config.toml
d_model = 256
vocab_size = 8192
norm_eps = 1e-06
qk_norm = false
attn_scale = 0.177
bias = "all"
lr = 0.00171
beta1 = 0.95
warmup_steps = 239
Each number is 128 + 24 x the weight over its row's rms, rounded and kept within 0 to 255. Layers, rows and columns count from 0. Numbers have three digits each. The size before them is the row's rms in percent of the matrix's.

# layer 5 attention query, 384x256, rms 0.0775, rows 212-319, columns 64-95
099:139156132151117159136137097085157093117094096122144145129109131127067138186089086154130148100134
093:130173140122167105134171138127169121092098118088062139084120109136132093170116090136099128100136
100:152125126127126161150149128088136124146087146147171091115101135122119096145146098179101079098151
097:112149127163121117142154060088122124133120138136159167128135118090118144155131135171130110125119
101:144144145137133181146138112091146118115094129114148112103115138141114112144098089165144108107132
107:136141131169176120161148143122102148106128116113111111103151132132163118131142112119123093113132
100:154128125158146164168179127106148120128103153151172100113089155153123104133138085148114112111168
102:133133143179125145155139090088131109128104124149170136145092132138097143142092083156147151135151
097:113082128115110147103089146179116158153166152157164104171094154165153126088137202101165156161132
088:095122149101100129120133135128167110108093183126146103108086129131143107129110153150084117125114
117:129129112137133125114158089144169142113137121133110139136136137151145100132097130113131183144155
103:146119123128129158155123138096163153124131153148155086134127160160118132136096097142129151096159
089:093093166147135117148148129151103115143130128171132133125124126115157133136115169118128151119123
100:135162114135125125101096132137156129145163114103110129127122118104101153157159094126117121121114
092:122119077111105148115109167133135142173123146117132130102130163107128139087131147137112104170134
089:085110175115171095157126165173122113131128107132113156114138115117186130113123138086132157105097
094:157158168159174114143120121109139170133154086102111141109133110112142138171132062115122139097119
097:119172098108154111146125154151157157144156102115126149091106126085142145160135109103113100161121
100:142144165145162101129130098081135120108141094136127132165101071151144120188135095136140151086130
092:120134177148158115151132125121120111102121108131130153133122124159137138165153128107143138072125
088:126143083144077117095115104140141117126187160132115103172100114156099135123150135138115124155124
091:140117167131115148117121150163142148120149132089132125105120189128119178118149136122096106122138
097:162157092139135116129117123100125138119149153157141079158102079202122107160128086154146136169117
091:155102107126078131078100142143141096130130154126134112126116148127108138113161135132141100142125
100:146123113126149118128166117170153172115157117111105135112146111054144116119100133109100131151125
100:119111134121126145110150143124132123125112114091137167096146152071134146119121146106113117110141
089:132141111121125138127103174154127146204107128124143114106116175109113106096126107146117100161123
098:160150124130128130129135108139162155122199117094111108118114098078138141139166116099095116167110
097:110141103128114129113098142137148105122144144083097134120146147098107164135153121115108110102109
094:124130138136135087132131108096105104112138118169124133165119053173142119161123101152150164116125
093:106124104109095131097096157135130093175092143153143131129119152119095133077120149142162092143134
102:090106103125069124074090139120122070131137154129124140155134129117092142104149174124149119106123
099:155161087130116133113134101102128144088143128134109092163104076152086102156154086162135104146119
103:151111152137154162169097185148086144102110146134123127082142130139142144166138085132115148096086
092:106121147133137109147134109087100095105130123133130148143130125167120114153148128127147160078147
090:105113157128152103157134119118088106126121136159145145147119107157148111148117146107148178110121
105:095120088101089151141128120109101106121101130153127138150131135161084129130129155143135112105154
100:177145141135155138162138097169147178123144115136132122113107136132134123130141113126128101172138
088:154102124131064123079151112145137101112178142107110113149156141132101145109141147147090097154145
098:121088132139140117162172162128127121100128148086104143104165147110149156145098149093103139119141
094:121163186139169162146123143138124154135078102122140159104126142111153146131150100118129146096095
101:146084167128134142119128162161143126129129137116121089095146145095148125094146145138087127123111
094:106129194156147126127091103160131085106126138114116136154120141144118156139181143088144154056108
109:164117127146102106089142131139128129103114124157136128173146094152115134131109129145161123129126
101:111111149142171080132198100134125164101153079145108138127138122149154114155108143107111138098122
094:170132120149132147127103142124134159140122109138083112109156137148147141142077111157138169142129
107:127121148120083167115128113117130092149113137086167137127103162134098144119132151141157089099148
110:121130142122122130148165129133201135087132134104112150097115162129117125122148139134130105131150
120:126153105123132135143058131144061113186165131132120119143138103111124168142133141150116130143095
118:114132139102115136135146150169151118120153130064139132097122168091139158117142154114125099121149
108:159111114110127184122154159135156140140117128097123108099149146112133124129153148110144070120154
119:135112152114112178138151141131139118123108113088166120103114159120132143126132149099128061087171
094:130113174120122109116121123112138117104141128105131062142153116133135149170117129130147093198130
110:147143131105144121159108142135131114158155132141125147149117134122136166166092127134130161128113
118:145112125097093169129105152140139116150118120109164117140127148107134156128148145102137093118129
101:125127116114104130171135156098123133118107114120187155127120156119106177102144115093137141074138
098:143131125116122145064103146141112108151137144131102126162156104144144118134083105167187160163095
111:146137095105132110135110133123102121157120120172124119161134093123129161159129114139145197160066
105:131130141119114192085117150146125121140112138095143103110141132120146095100139142115132074118146
104:144123101136143136112122141166086125150131126157123126152130108093137131129148135127129155130103
110:125128121095107154150137139121126106151112116081179114110109151104120152151161158110121073106123
107:121095169126120127122137123187130127086148142143134142134132156105159138096136169095153114135123
103:118133136163148115116110123145129140128144124141084114112130115103136116149160135144136134184142
097:093133164130130139105137097136088100152151121079153107131121135127138131154096186135132098097151
110:144145134125137139127122137192136119133194107096101131095127154083137136112133174128147096114134
098:132105135094112122153133154125151112110137141108156127144131139111140175149132143072146130124139
108:137140105153146108146145137148151158126145119138082190096117121116109147103141108138121151135136
101:150142089126134134145095112149114105172147114158111136148139116116131177178163130141149172158092
097:118139116108104137114149173121163152122122114106144172115158128161141112080109095113140135083144
098:148119129099127157121112141114127124169118128135126067159140076107151135164143141107140105180113
102:158133128153119167144147141112122170112090085118126153066114152153107113091090121146106100064165
116:115135135162149093107152106129104144132128133136106125125114095150137098144119116157124152146115
105:118114129087107153148152140139151095130130121096156122148129163103133176156160163088148116106145
112:115125123164158095156150124144102166105143100147111134110129136128131135133124134144096159114110
101:128127115081108155128117123106098110176090115120167103184138137154144173156112129135134157116102
111:110130127145139101119085110174113137125164133159098171143136106106121120103120096142127168163115
103:124148142144125119116151155146132146096119120099154114136135128104173083124115142126134042117152
103:172095140152127124126152112149164170144141114164088171165149120126088135100143137147096163155135
097:104093127145128089100152133134163129156153144137107115158159114128130148124172124132118144157136
102:118110121135132086103154146127159117157139161119105140123159112139154140111143144135112099143136
093:134097115148120131115110094128140149175139115162088150146120100161110169134141109130131195169128
091:166152169175151116134117122158121130097121164087105146079148159109125140096092123096120086109118
097:123107136101119111130140114119134100147141133151117090124153122124079171149155161123094121165112
097:128135184102123129123145138124099097114124123092178111141142163110149132106151134118134107106145
079:128113118122113105111126098128142137131123116116136116183132117143155137150142134140146165166155
099:143128104148117092126108119134096138094147119153111090145129082108126149104088130104138138150109
101:086153138123139141148153155138119113074134138061174095123134147099162107142130129108136060111126
095:125163151131147127099145157128120089107101152072146126124145134096183125125134156129127041109162
104:122090123097112112136129128109141101165127126143132092120134139137112206130138129144102154144115
107:124159136126144118118139149110109101108083142093152124106133117111164108121133144132133047097144
121:141095121143125096132125117130148143177138135163087156136146149164096134115134133154092148163140
091:107140137124115125098096092113095126144125122147134116164114151141151127126107103090163189142154
108:134170117117138137137146150116120104080100143086158099089123125110178099130107126137131045082122
108:109172121116153144144132154136131096097103131068174103109127137110174099123109129125135065095142
096:094084160106091150115125081127108106119128084147151112142107122145097144129144099131144141134172
101:098153120132149124129132149131106104079125155100135081151127102082175119159130145131142071113099
106:114138122122129114106120151118109097114116140116142082114128118112170165122117136117159090128110
106:113146144126129145126137126108110124068125130096166106122105115112169084151154109121152083137130
096:148132168122138112112125123131078113117117122140143105146131118088132148108139106125111066124107
112:133151117101146118121139122127164098136096134101139152077120141163165137102148136139133083105217
101:138121115112128131161116092128142136162153114159106155119115143173071140129104113122111194158107
101:117142117122122159124119152109105092081093123112153101135108098079150121115113138129145135093096
103:113159120121124128116146164109094095096108137086177108108114122102162135134115148115154071106123
107:133096123136111095117126094138133141193145139172075154143122130162099170111136119140118188170121
094:120180140135139151131144162127112111068105120077166127108119134095146078132116137121133056070129
098:175116148113107142132119081107114131162141102189115148134106116168071134114133126147118203135102
094:111154141126143137149161140126130118064112140084168104125129135104156093150113136126127051115126
112:116156130136141152135143137138117144085106148090136115090106092113174091143143096131134046100106
# layer 5 attention key, 384x256, rms 0.0744, rows 212-319, columns 64-95
096:149083189155096147153143175097121117122108141137151112110144172125123183118084154110144137127154
094:133106158149138162159161128170114150119149149130136163175119192131115126103101158139131150106139
099:128072140155086180120156140133130140110126161093163125117156184172151137135115109134134130096080
099:124142114110152064116154141097132110130161140131112152129101118125128122143125094128133089093093
101:158070144157109141147157174129150125115125116107144127124157192155141176131159148106122136144141
104:163137139137153176124165118156127101128129113079131135186146182114096143151212135131103146119128
100:142067142150101179147169135142104125130128138092165130130147185162140151157145125151128116115108
103:146090158154079126162112142105089110133119168138156133115141119134127185139132131148147113122117
098:122145102116121092108096158120129105152126108143114111106122048113153143098166132146122102172106
091:114117123150120100164155160134102144101156169111156154132099132119170108065122108162121105130120
111:089119154115103114135121104119071111143147127143139185188124111131122115099069171118149086093117
104:138104108164139145180141165155089132113127108100147125099175147130146166154162151121112088109149
085:094133109133123103129170133060117161097151120130121119099161122154183151128088089136119058136137
100:141097162150130151158103143204143125131107129153135142162134116108078120124130142106137173142134
091:159077139104129167101135117185164140159106125160139142158111128138111097133156182116143145160113
087:129173153136171095124138155096129120170131123147130106085141143157170138134090111159099087133123
087:140154131156135103152102162154125116144152109100108134109124128109127152159083105097111152122166
112:160107143148159110161114168207139156168102115152121163130113102119102118152149120088099122146133
099:104173130140149094161112160093093132115159131102133121094147126101144149134081086136120126089136
093:117172109127123080155107149077099100118148125107135129103162147124147166111082090150117102123140
088:133087157130106180135120114147126163094108145161151130165128108116091088138187133145137176120099
093:157109159113109159090111131183134112095112095155136126168150101126096116086163131133139125154097
097:134157124135113134113103131099086109101141114111148122123134134139088131131139129130132178092136
088:118088159134121182096136094164127129131097134145135125164136118155106084115158111157139145143070
116:122131155144170124136136104160146149183136133134076122121061114096113129198129092106113121141124
100:123103151108157129135163128168148155170116144156097117139100111092150111132146106133100104157070
093:155115118133143146109101123175164123146088124113124171127117139137073114120136172059158149148146
097:124106182136150133121133129182131148124116114154116127149103066066088088180168117104094136121098
097:137064173120115147141129131205168124136096122167122110165105112111124117115167161122142162169140
101:089168112127148101154138146065100124124155139089128114102136130124155140142103085165108122087124
096:142094118118141154142097106169137162166099147143117163128119164157113123107140166139125141152103
096:114068148109133160145147108132149138121111173167142108164136112153141102108144133174121149146093
103:124136117132126117138109117103095099108136142102152119135102143111092121154163124142132166079130
103:129164129126103119108133137129150069118143049094127123134156132161117155115124134113134136174187
100:104167105105116106137136158044094092107140134102141118094152153116185152093099129147136116101142
090:116167098141143082132139133035116116101145130099117114082146135126170168123090097151123096107139
105:112102069112106117158134114107157107070136163110142113140113157129148152092149171161141131127170
101:130165098122091092115066128127098105116132099104126150129131137136104143122135121103132104122176
086:133120185118113169107148114144147136100126144165132093165132087104132078109168106155126131137071
102:144139166114145146108199152133162139140129114135120066136136093099173128128137106154118118156094
093:140159092116131079132094144129138111150151100104102168104136153135120154142113131079117119134166
097:128143182114140161073152110160149146143110092135098104166134097133138093135141117107136092166097
094:105144119126123096147111145099134107084138125137142123122166128138149154101110102146130109127150
108:098144105146111154151115114114096150136169142111122086135142157150110138144109067163130127126085
101:098107131125148108154114142151109178153123124125120135133118089122143102105144153136097109163118
096:168132169140120135113168110109095100100134129128099138127185142157166151162120107130118141093126
105:152123131116101160109151107137151096128123125105146156137126191135107142121133126091150116098145
108:118100095103110109122106134163161216131100128154140151089087122118135145092131163112152108166145
117:141155149145132092133110102095080042145160084126104106153176155147098138168112121128113156120123
106:136106134120127096098133094116179108151166092149112149129112167094140168147135147089146119126152
101:121123163132136152104136134138153137112128138129120148122138212125148157153148093083153159095144
104:164135134121115149124138093148155113116127133137146137155127211122137143161202095099139119102146
102:110145112123132118104142124140130110133101106149137132134090079099163144119153158165118114154121
099:164110110141163077162112149135078119136154079137140099133177132120152178141115152096137157147158
105:150134141111116145134129116144127067114142108136126122142143186125145154147151082104133134116151
096:158095127133117134169127118144142139101164102126149102152150174108134159120146086121128126116162
104:128148172139119155088167142107101087135102145109135125108139104154132163122068151124154152131131
102:130102115111115091156093163117074147127115091152124102113179057129124165104092176137136151170143
097:136156173136107183095156096103164077112135170122119126153101189143120120163136077121134128080114
102:105127127139136125134145178127088120117131123112109128135143106146135136129105111122132162118121
102:138129097106110140147103105159142095120138100131156124123141173102124146139160105096150125122157
105:095097164140139103112183153147122105107153110140116153146082128123187157104136106096109139115131
104:087138134143142109101133099090131100164135138142091137121130096157103111159114147196123102137113
105:140148103116146137112131095137138069163125146096129130151114146115113118133132156113148122102124
114:096103143124118079102135135153128124146145114145107162116127151149143176141112149083134133127137
094:129119124117127109136102132135114137125141090174130111145143129081179194128148104110127128143162
105:107124097153139094143106168122133208131123123130126126088143132137126152120088154136135122160148
101:112104103117121087136068161142084143147113079176107115121189093154092168122110170154144137166147
099:158145146133146156110120105131177175116099168088136090127123190114136131096097096109150144117164
097:119140159114123147139099133161091085111118107154140128137151117098124159144144101134148142137129
094:170158143147114189122154092142172147108123167085129134138135211161126094153157085112130113101129
103:100125104125143120138114130113125148152109132119116131096105056124103086122094179149133121142112
098:123104118113116116137110142141119134137131090185145120133146150096159190133140125092154127140164
110:124096138139145092144132142138112169122143111135101145112140085167139102119112145145109121149115
099:176129132098102139126111107126098084129122082158137116144183109131124166121113123109155138129137
107:077128141168141101142144154111084112133156116129126115128131093136125138116078120151105144151121
105:102128108119118155086134156184129108119122138112075086114097061088137099101137123158130129083101
088:096166157135152123139101121117144151124115110123128200090121103160105117109142107122129124116138
091:081140183119131146134111131142142134175097098138137158102113119151149104142132128144100133113150
096:104147167127141170131125115149146128194087099108115152104116126126139111144141124154115157096147
085:100148192139151122170101116128152149151131096148135188128122116146152123128131116121101142141151
094:164102125148116143102146177198146149106147123129137141121134145121145144142166160122133119132100
099:181079118128131122146155116100092119163117122119172076113133125123108131150119162124123126097148
091:151083090082092143107158127162126130100125161139121045141115148144137118113133126147135115081097
079:072153208098153159115114158134172127150106110142116186113127128131152088128133113152103131106123
095:136172129141152106134124135148117132146123116122163187164111095090153117098110181106132111136156
094:150099098123100159086151153138109100097118160123106066114125126132140135133104164132158131114096
104:124116087098116133115146142168142125149104142124116045134090099098158106118132139162139107115109
105:187056117112111139151128122100091130150092129134191058136128157130103131126136144130119127099124
112:122118084094136130124146111167138109150152150123098066149089144094161097124134140133129125127124
109:128141156151154151118110137115144165160109102117124191114141138160111114134164101142136162126129
092:120168180098142117129151107135159121139129122126135177174168156118161121130125121155097117130124
096:153112083100108134117152136133120087119132167126123043152123132096126137137138146127142126130107
096:152122087111099170103161143148105100122134162120115060151139133098125148138138155134139126115098
099:138106141121103133133154094103136118057134150138168091151122125134136132102117139143121124112131
098:096112071106145129087133171140117101153136135120088093116103092089185108127110161148140108131147
109:137085115090107147131147121147126098170109131148135059165105122090177101117138193138100116106132
097:105130087118133099103118141121138106094161154121112073156105087094163119129084150132147103144124
100:129076119102114138124147109135150131127142131132126082136082138122172092126124159108109092128127
117:146150146105119173125161120154143122129110144114111087142113156113119121144162122148128147091094
101:164126148165110119130133121104102145107128113115140174142188159153076183155132135114136142127115
096:156147043111087109161112114134103107113169159138131097153116140091131161098115152127162100163141
094:142095079094102120121144128145119089117125156128132028159133134098139127116128149129133118125108
094:114143179142148125145114118114138137160112087130138178112135137143129121139149121128105146121160
086:146126069126103141114142128152109115084161168110103082136128137118129134132110130137154114136099
099:153128142142125079149115074091146131090158113117150149167162163167096148131138076104125141132131
087:139102081115105137101141154132116108097127161111119061125130106120115133139130144140160118118093
107:124137096152114120110117131151129116112150147119117068153100075098162128134100156120147114165120
# layer 5 attention value, 384x256, rms 0.0437, rows 192-289, columns 64-95
108:133155123158113133111157110029138096167100118152131100126129148187104157185114143176140091139178
102:140136144157102138117151101132146106115120134155136113122172124109118115175168149080081158122119
108:141157114123129132115151133090074122150134128133122117112132134161122118151115114181152111154121
105:120157122089107137109116111103099132140132159168115102112121120180112122147087127128110141095173
095:161122175097113108135101156153090151142110161155130112149121125126132129111147136133150138128101
092:118156105117095134117114150159135144127130103160120151113106117167113139152152137130062106099100
108:103103137111124124140132161168153157100132136088130117152126132113142116101117157108127123108116
090:141094092146083135093149088163093104115122149100131124169152124164066124099130097126155120102165
100:123133144125124121138128155137126155084107108143142125105124144097113133144181148138146179122138
105:123121132123134117139125117190137111100165108138128139168118094054110151093140098095101154117060
103:122101112153118140106139108091129145145110157151134107129153131171103127135096180119140129124157
087:114166100105108143116205131115056176142132106086129131131113121148105147180106116105095119133092
085:095121145112170117143168137085193083155174116099131065168120118107141097087096102133103141128116
089:134100194137112136111153118151096145113112145155107177120138100136092165118121163116135139113093
088:119100082102152132142090131080165153123121153129126083115094134097110115094172131165146119130085
099:119125131150106132102205142103184093133131127073134136176132119123141118134147088110090080115107
088:108126106114133146117039141057124035148143117130111155132120136065113136113135116133197152115151
090:128139148110102148146151134130143155124112130140124148131150123112116143155125163122135130119148
082:141162118121122129133112135101098160152121120164123170099127117143137123163134111150135132148106
086:113125120140151122120115155165102135117129099108115181105125120150177127127093102147180074115172
087:118132095131120113155131146137116117134180131088131150139151110101089148132150061109147163133119
100:082098105129153117132103159138148075101152120110123120140134122082123113096112118119121142095111
091:160118129132114138120146139123132113084108131137125115148135140120131125141161135107147151116085
092:157131177091121142120130139125150164134101179171146132146139139177114131157112141109096095083127
093:160157072123152127139100139094111122146099135148122119123124121088152108118101113197233114160148
098:093160127101153116137080143117115096134149119144143121114113118076130100081156143102141146116103
102:129112124099144108134159133127137133064138110086148111125132112096114136170121143109150073126129
093:105192082094112130130112131133159101150152146094121113147126111143108099123047133147090148111143
108:101112121115147132135157156123167123069135115087134102134114138105114132124155137116087126138086
087:146147176114120157118150111101105105163101148176131172120149120145101163146154146099115091147141
104:153123200153123130105141120183107185158131141133137148101132112153142161180135136074111149097163
091:118157124116131115112118116196104100117142157103116159142115111142112151106109140120132112133115
091:153118178158121129115150136150122130116161078129145133137130143137110160140157128118135146125119
077:120151126095130122115110106078138106139100130125102124141108104099117129089119141163106169138123
089:121115138098123134147129170100088119089141118079120125110130145131135109125136149092210118089136
085:133113114103104141131075103162112157106150137148103145150104091161110154137093104119154132108129
105:137142116118146132150128129084133107159123067057127142115137110146114116116104183097215104128183
079:102134138147133136122152143148115127123127107159105111087148145123138128129135147129127152135119
081:171146142068123143134092123121100148136123131100117157095121129142116132133113109112154096141144
079:140125139095121126141103171117153157107113134129103088172105115155129116139101098152149166152108
076:079147088121131115134120082128144137153118123113104117137128098104103116142117140138167176121156
092:131144111118123125130119145086090098087110149129149106094139120092154134092152152109165126102130
089:080148047100108124137145147107127104139137128130106107099127134128113100121092146151091106130135
079:083104163114133104153112110134145131164141146169107168164158131100102095120139138121176197095145
092:125114125150124122132138083105175134183157111157103094190130099133133107164134132138123186123124
084:116149065103127110107155169074112152130126116104122074153144113125126106135127153116177113137114
081:124098098166133130132149137144128177119103141168111103145124126160112127157134138130096126121119
088:144101116129130097139146140076177128115128149131089122189124141147097125121112129112160136168128
083:129153141121095121125150149122110104137071177162136103113123123159117124099115105135084127132104
102:088153100111129120158115149084121101117150161128116139112153129131155099093089162135120111121135
081:102145071140120132112138132082108123133154125130145106130184148127124131139128112113130131095116
093:146136168143140144132131094140127084153150112119137174156142140074142111136160104146171195105113
084:114127074121122118139135143119094156103125140122112081115138117105092126136158138141136108137119
088:110095148124116130129118113097138115159167110114142164150136140105138097124163127101228131110128
080:154096184118130118118167145197177152112160121143121093137095149135122141120117107126095133113128
090:145093154171134132113139146156113162138131121112143149116127112133129143112183143120136115114192
088:143110101146130132122095103179158199134100120127126139149116125123072170140136101125132107155143
089:118121156147130142114076098167131138131162103150093170172125141114136130137171077067175206126108
077:141125045128132124137092132133102155099126130101126105124111082152101157137114133120144078144152
080:118111108109127141109130111119099178118140165088142090123108116144127122129118150117172040150143
086:116139122075115125114076130115117154115124147130132122095112115119111118137140139109152085176152
099:094151158082125120133120122120136089161144128136110123132141153117143124122128141138135137119123
082:152149139164137139130135172099148116117110120120135179121148142165147119112122119142094103134131
097:111133096113121116131083119126145135131144145142133133112123159116152110098112136139136101092119
096:122154169146131136142170137113138088107128136130129142111122128096089142195165088126145092149117
086:136141102103140142131107163098101131135108127093133119143147131112120125124125117128131099133101
087:121113125138131131123101173121142127202110145181123119161107119159119135144134138103062141144085
093:138124148128107136129166112141147135120129111146119152081129125135089141171080103160112120111159
098:163113132114120132126138090121108140108131152101144078145124156108133133072130121147164063139106
080:152110178115137114116138122094141099103126104124120101138154163108126112130118134129087129124125
087:148122108131152132118113153095168163116126160129135097126126140119137108114164136114125116140095
091:153126119141125116134158075143147108150119102132150133132122124135136122152147080134138185108208
084:136136163133146114123150153138129141151153140089138054114162130090098112142173137098140107140122
081:121126142100136130121123155144159127105140130144112129138134136169163102113129102190121097136126
083:123138123134142119116127114150104109116073110136104154108124150167098163146142139140127117118147
077:130072168153152131115148099126099116152130156096144103136117146087118142110133165139125129121104
083:143134155105140120131128113129166141103120156159114177107162122134116117146112151088078172089177
085:140154158120146107146161180071096094137119143130148114145138089120144139132095108135074106106061
085:109113101134097126127118138134062112174115126098122118134124112134162131100155129162155103102108
085:130137102132134119127068162083136160109147125160123140151150108139118133140148141084144150147106
087:152119188130126104138145111143155122120138149126171026161129107128156112086177074170110150128106
098:135097104131105137120091121073139154122125139147128125125128132124167118109114101118148109130083
094:113132135124145120152126161125097126142135171140145109113136117091127153133109186097081105119105
082:122135073116125116115097138101131103110141046149129186140128121146149136145172067091121106135150
091:132131062132122113125100118130119126164106112118126116164123126137172129135123119106139148133148
087:136147141139122123125147089113097127123118101130131138121130146114107163163120093126113136069146
093:105169173134121145111148119067063056138128093126111173152148149066114150151115121134124067162146
078:079155192159134110106160129114083080160142104090122133129133121086073146134129161144119145185173
083:103155124124132111135103119128074120122128125136132145094119101116118137138127183138178172124151
085:137118084124097113127131104119132126113134066150117160114127126160136116153155090134136069124160
109:137134138139139129135143140105143106132143098132135170138130130106068138153094171091094081145137
084:112104176123104133117156151116117132144116110122110133152131134116128132124155131165111112087084
094:122161149140123122125108158113122111118117138167143125132144137127132109157194158120074170121143
087:116127143136125144107147093113061073190140130114166161162132168086127133133160151100159100139105
088:133106128137115139128131154136142126173115139164135171176103141147134141145153103115105144142113
088:101133093106132134134143128096122140113104154140135113108119091139148134130122129150142143113172
088:121141142132126132150182144137085118120140113130108119147136144126179130090145108107142146125051
095:141135123148135143123133107186130131102117122114111168139140150143172130133118131114180092100175
# layer 5 attention output (transposed), 384x256, rms 0.0484, rows 192-288, columns 64-95
111:148135136109138116117118191184153138127160117089119114112116117107171139079143146096116108143065
092:099119096115134134128143151163130133153147144132148173145110117143181153138110116123157106125126
100:172085127086130130127110133131124128146113108118135104124141131094137136093127110119114109116117
102:148114120126144103148096143136145122115127130122138109142100101097185088152139121157146151165112
095:152124110154129115111144088119167130086159153139090137142149161106119122175152143144110173159157
088:125117144110129123168115111134102112098114129141117070158125108103149120145098103148144157147134
104:110127129151133112113152103096089076096131134127117110147136149121100123142125130126127166119193
086:124111149136146109119127158158170150180160147150128109107109119118178150125113136143113093157122
104:096116129138103097128174116133116061099140086106127133160139140125103107132120132101140142126132
104:123133135148124134112098092061114161119081156143140137115185137146122139142083079147136152121171
094:103162124136118116121144185181194173183158140106093123121059111115179149138127124124096120129115
086:127080146130126120162070137157126084126141116127155114133103093132179136060086127103163147108148
085:150155135156147130111137132156063147117073136120113131106128114123135188084151100125149139158143
083:168088159116115088082074130118186122129134151091151105121136133146172127116065153126129171095204
084:105145168142105083128167119120140144124183150118128160126119132135113112113094161146137130120178
092:104163097099124109117127075182114156126128159179110092147092103123120148102159137152130109132137
085:143156140112131137166165137140112173120142155139162144107151132176155136135135123187105119113094
091:113155091149124133119131130157133081094150113117142123140101141120141102136134141134115135135116
075:129102116113147144138149130175138106121121100131169111147103146116152097146156150132080096135104
087:133147118121108136165147120107122090137115138148130127143128128146069103158132162107095124126110
092:139114137160143160123125149156122125123109132114157125128132128152180151119119135157122120122095
091:148153161114137125126161091121096131124111170139143134124133129148089155141128114168096126146139
087:112119098147092080122142088115157128099150135112146134128145125109110113116123135090175165139168
090:132128115117141099106105129090157141144131115087100059151120129075144084164144150151157152158143
095:094110145117087118171140153085115106104106079110147176094177156156101122094122134082148107119121
096:141115123121134121145168058078083132074101157142120143112144151133082105155149082172120140112145
095:133151152149117113104133090163116110118095135133143162152144134148164112127121125128127148119131
096:147106128145160132173115122099088114093078139137135108151112134122167126122146093129129158132144
103:124144135148114109112153077147078101096128136133136132157141136137118167110110129139131166108190
085:124114107110107116112080150141167159131154070083124100097110138085141095102099123131158153124112
105:120124084123104130090083122123169102120152129118138103147112122081138078165126140116152135151107
086:164108138134158158176102123111109133124133121142153106102123133111128118116090108138117143089149
089:124151137132114143152131142113121156103144133159118140140129134145115111116104134133130129145158
075:172169167122119096104123099139170145164142129159149124107114128120116141146127130128111095126138
090:146147118103161161122108120125138155123148124151125114132120135076121106132124112141128141191102
096:077121088121127086153159147118086118133131123096162146102163136140188140109159151128085069122105
109:144158129067139111068133167170139142144179164150096120130078137111148128120171116160106128110100
082:152146152104114176129086125086148160140128179128149120159116148096111130148105108130142181169149
088:127126128124155102125136165170123181133158127151098116130139115162167103143125145105090087108106
083:147110121143133132171080124103121114083111111100133134134176105088120122155139118092168124136123
079:126153183088138126087125197134133141151158120109125117123087108130165155156176152166080107129113
091:141130133124130177134128109148149165133144095127142130143114104078109092140088142151148171162151
096:129132169109108140093069129127163134160121169130154112132101134112149135137129117155131166124115
080:171199166087120153108105158107143110132135148142125082134116170143099172181162113185129104160093
095:135150120141087139115098187152140062136115153140122145100109149112105177113162103167158112090114
078:119090104111126115135132139157171101097091116127119122102111131111130138102128125127110090123140
081:128107119123091117142097162117117060105093128095121166141149082130115132116152118127152129127127
085:092140149128087110083136098110098121112109109106166128101138087111126164106141153145120125101144
089:150127134135125152125109084124159127100092141144149128160154143126088109158085106096127166116140
098:116117151119100163120114123152165112150125109120114117130088108039111118114125126119166140161130
077:116109120121114134148117165152156120100107140116122131123094102114096101078082127137113136153134
086:127152171171153150142148176138115161117154119164142116131139184160150158146130140121115112120123
084:135112116125120173144123089082123105118090092109148139144114098085091115187111131151171161151123
085:142173165120155120089149161155130156136144150164127081074109174145131161110134136204102111127097
078:109134110150116112136144115094121158117137139122127124110159147175147139108128134136132106118158
093:184175144090158103125147131138112130136187137122076136105118149134117122117167133133136123153138
092:108118128112136087141132162124095133099129125108133135157168104191171121148151138122094108105115
095:084133124148140116160154154114096137101141115101154127146157111168146146126111151157086094131150
082:080104089111111063135146145147113128142133130091134162118141110134195084120165162127101099094096
077:124100105122149107116149157135113121138137094120121145066155128134169101091160185129151126083109
082:122105135103173120133138144155135160110146086110079120145112096162159100155105148114118134095115
101:154177165116134128103105134135169162142151161152117111113098154119134125150130110162124148104120
084:124082101134119095125152117143114083145117154127117119101105108099131158070127111097153151111134
094:077124142140130134120166135123158128158098113143137094104106127129154146116140149176135118121097
102:132111090124137133176129136118123171097114140119097088110091140146145125115140128147120151135127
089:144113103137121158138128110103149100119093145157130122095097159125091142118113102165104101126090
101:139125119107161099126142104118143147136115141139142136136162112139105192152150107151124111131157
099:102122146111108122129137126098129132129120111118115119150124151147128112117130174083132156111117
103:120154089158118100122095151125099104130103103155105186120144092097128146160117110136148166127128
096:109138111135107153142111118148117124114141129127121114115098091102072151137183084125161166128096
090:165104128155129122131123132156120076135112101138135169129130130112150149143129112123116121098150
094:110150165153115120121095123173123153142162129110118154129131115130159108113118157119137115155086
093:112121128123120175142108145088093072115122127122133135121103116126146165124117099140163144115141
084:125115111140126077104138128144112103138113105143140144123113146087112111118139180097095111113131
087:146149142131092184179123144132160141107132106083142084141127136123144115128139121120152135165087
083:122153072139126126148107125099113123115121088137113141126146134148137133129122124150116175105155
089:102154174127121117130119125148132113141187068111132103142113115133144140107132110155193137151086
101:135075110147157122112151097125171149130098149179119138132084150097112131138139127129077136127154
090:140153077159153119093138109115150151128129183171124111122139132119106126139099136124111131171120
089:151097140133081156153128123122154074111110123118131108089085142083115109111125105132109140127097
089:158112083155118165151135118152101122149123108115117195123116121101172159120110148152141129143138
101:137122106157104115115138150143134134115135107114097151104137135115124125143128145145107147144141
107:111106117099182114124151097077146152121108103129115135155128152137137110127078138121113153107178
085:128078135115120098121162141151137136106112177141118101096101149084076113120123146132105125112115
101:125165146125133147110113122120133137152151137144151136131153100153126136119126125143171089166107
087:154137132172116121157106105142126138134116111122100140116132123113149076124104138141127178158082
097:126125128088176138128111097166127187076105156125101105098125110139131084164126123114104144104106
087:138122111080155168175129098126111156109096097139121127134130125144169120141139117148140107134138
089:115130157109134162136123158139122132117142093102135139147156122152163102123101139102141144119115
098:124104128116122112126143137157128148113120158102106104113123121119092106112129152108115134133117
112:109124102077165126147110118093124141071104120100106068110139115124096097147138079115130181118118
083:144152113150106187074108075110171114140162165135143107091120139151146124094088123127113089150140
101:129106167101151131123160095144148130150157099120129122145104112108169142125118143126160099142130
102:122150127123193092128127087133114162105134130154090130132173110135143111139101150137109140118156
099:134145127122135055127124130128137141133125159157132123122131109130093177143162117132121115103153
108:122097162110176118096175120132141159155137139133114150147132159158161102129119169117091094104179
105:125153135155115075130131115146121125146110115135125163152112149142137133140142162137086129142156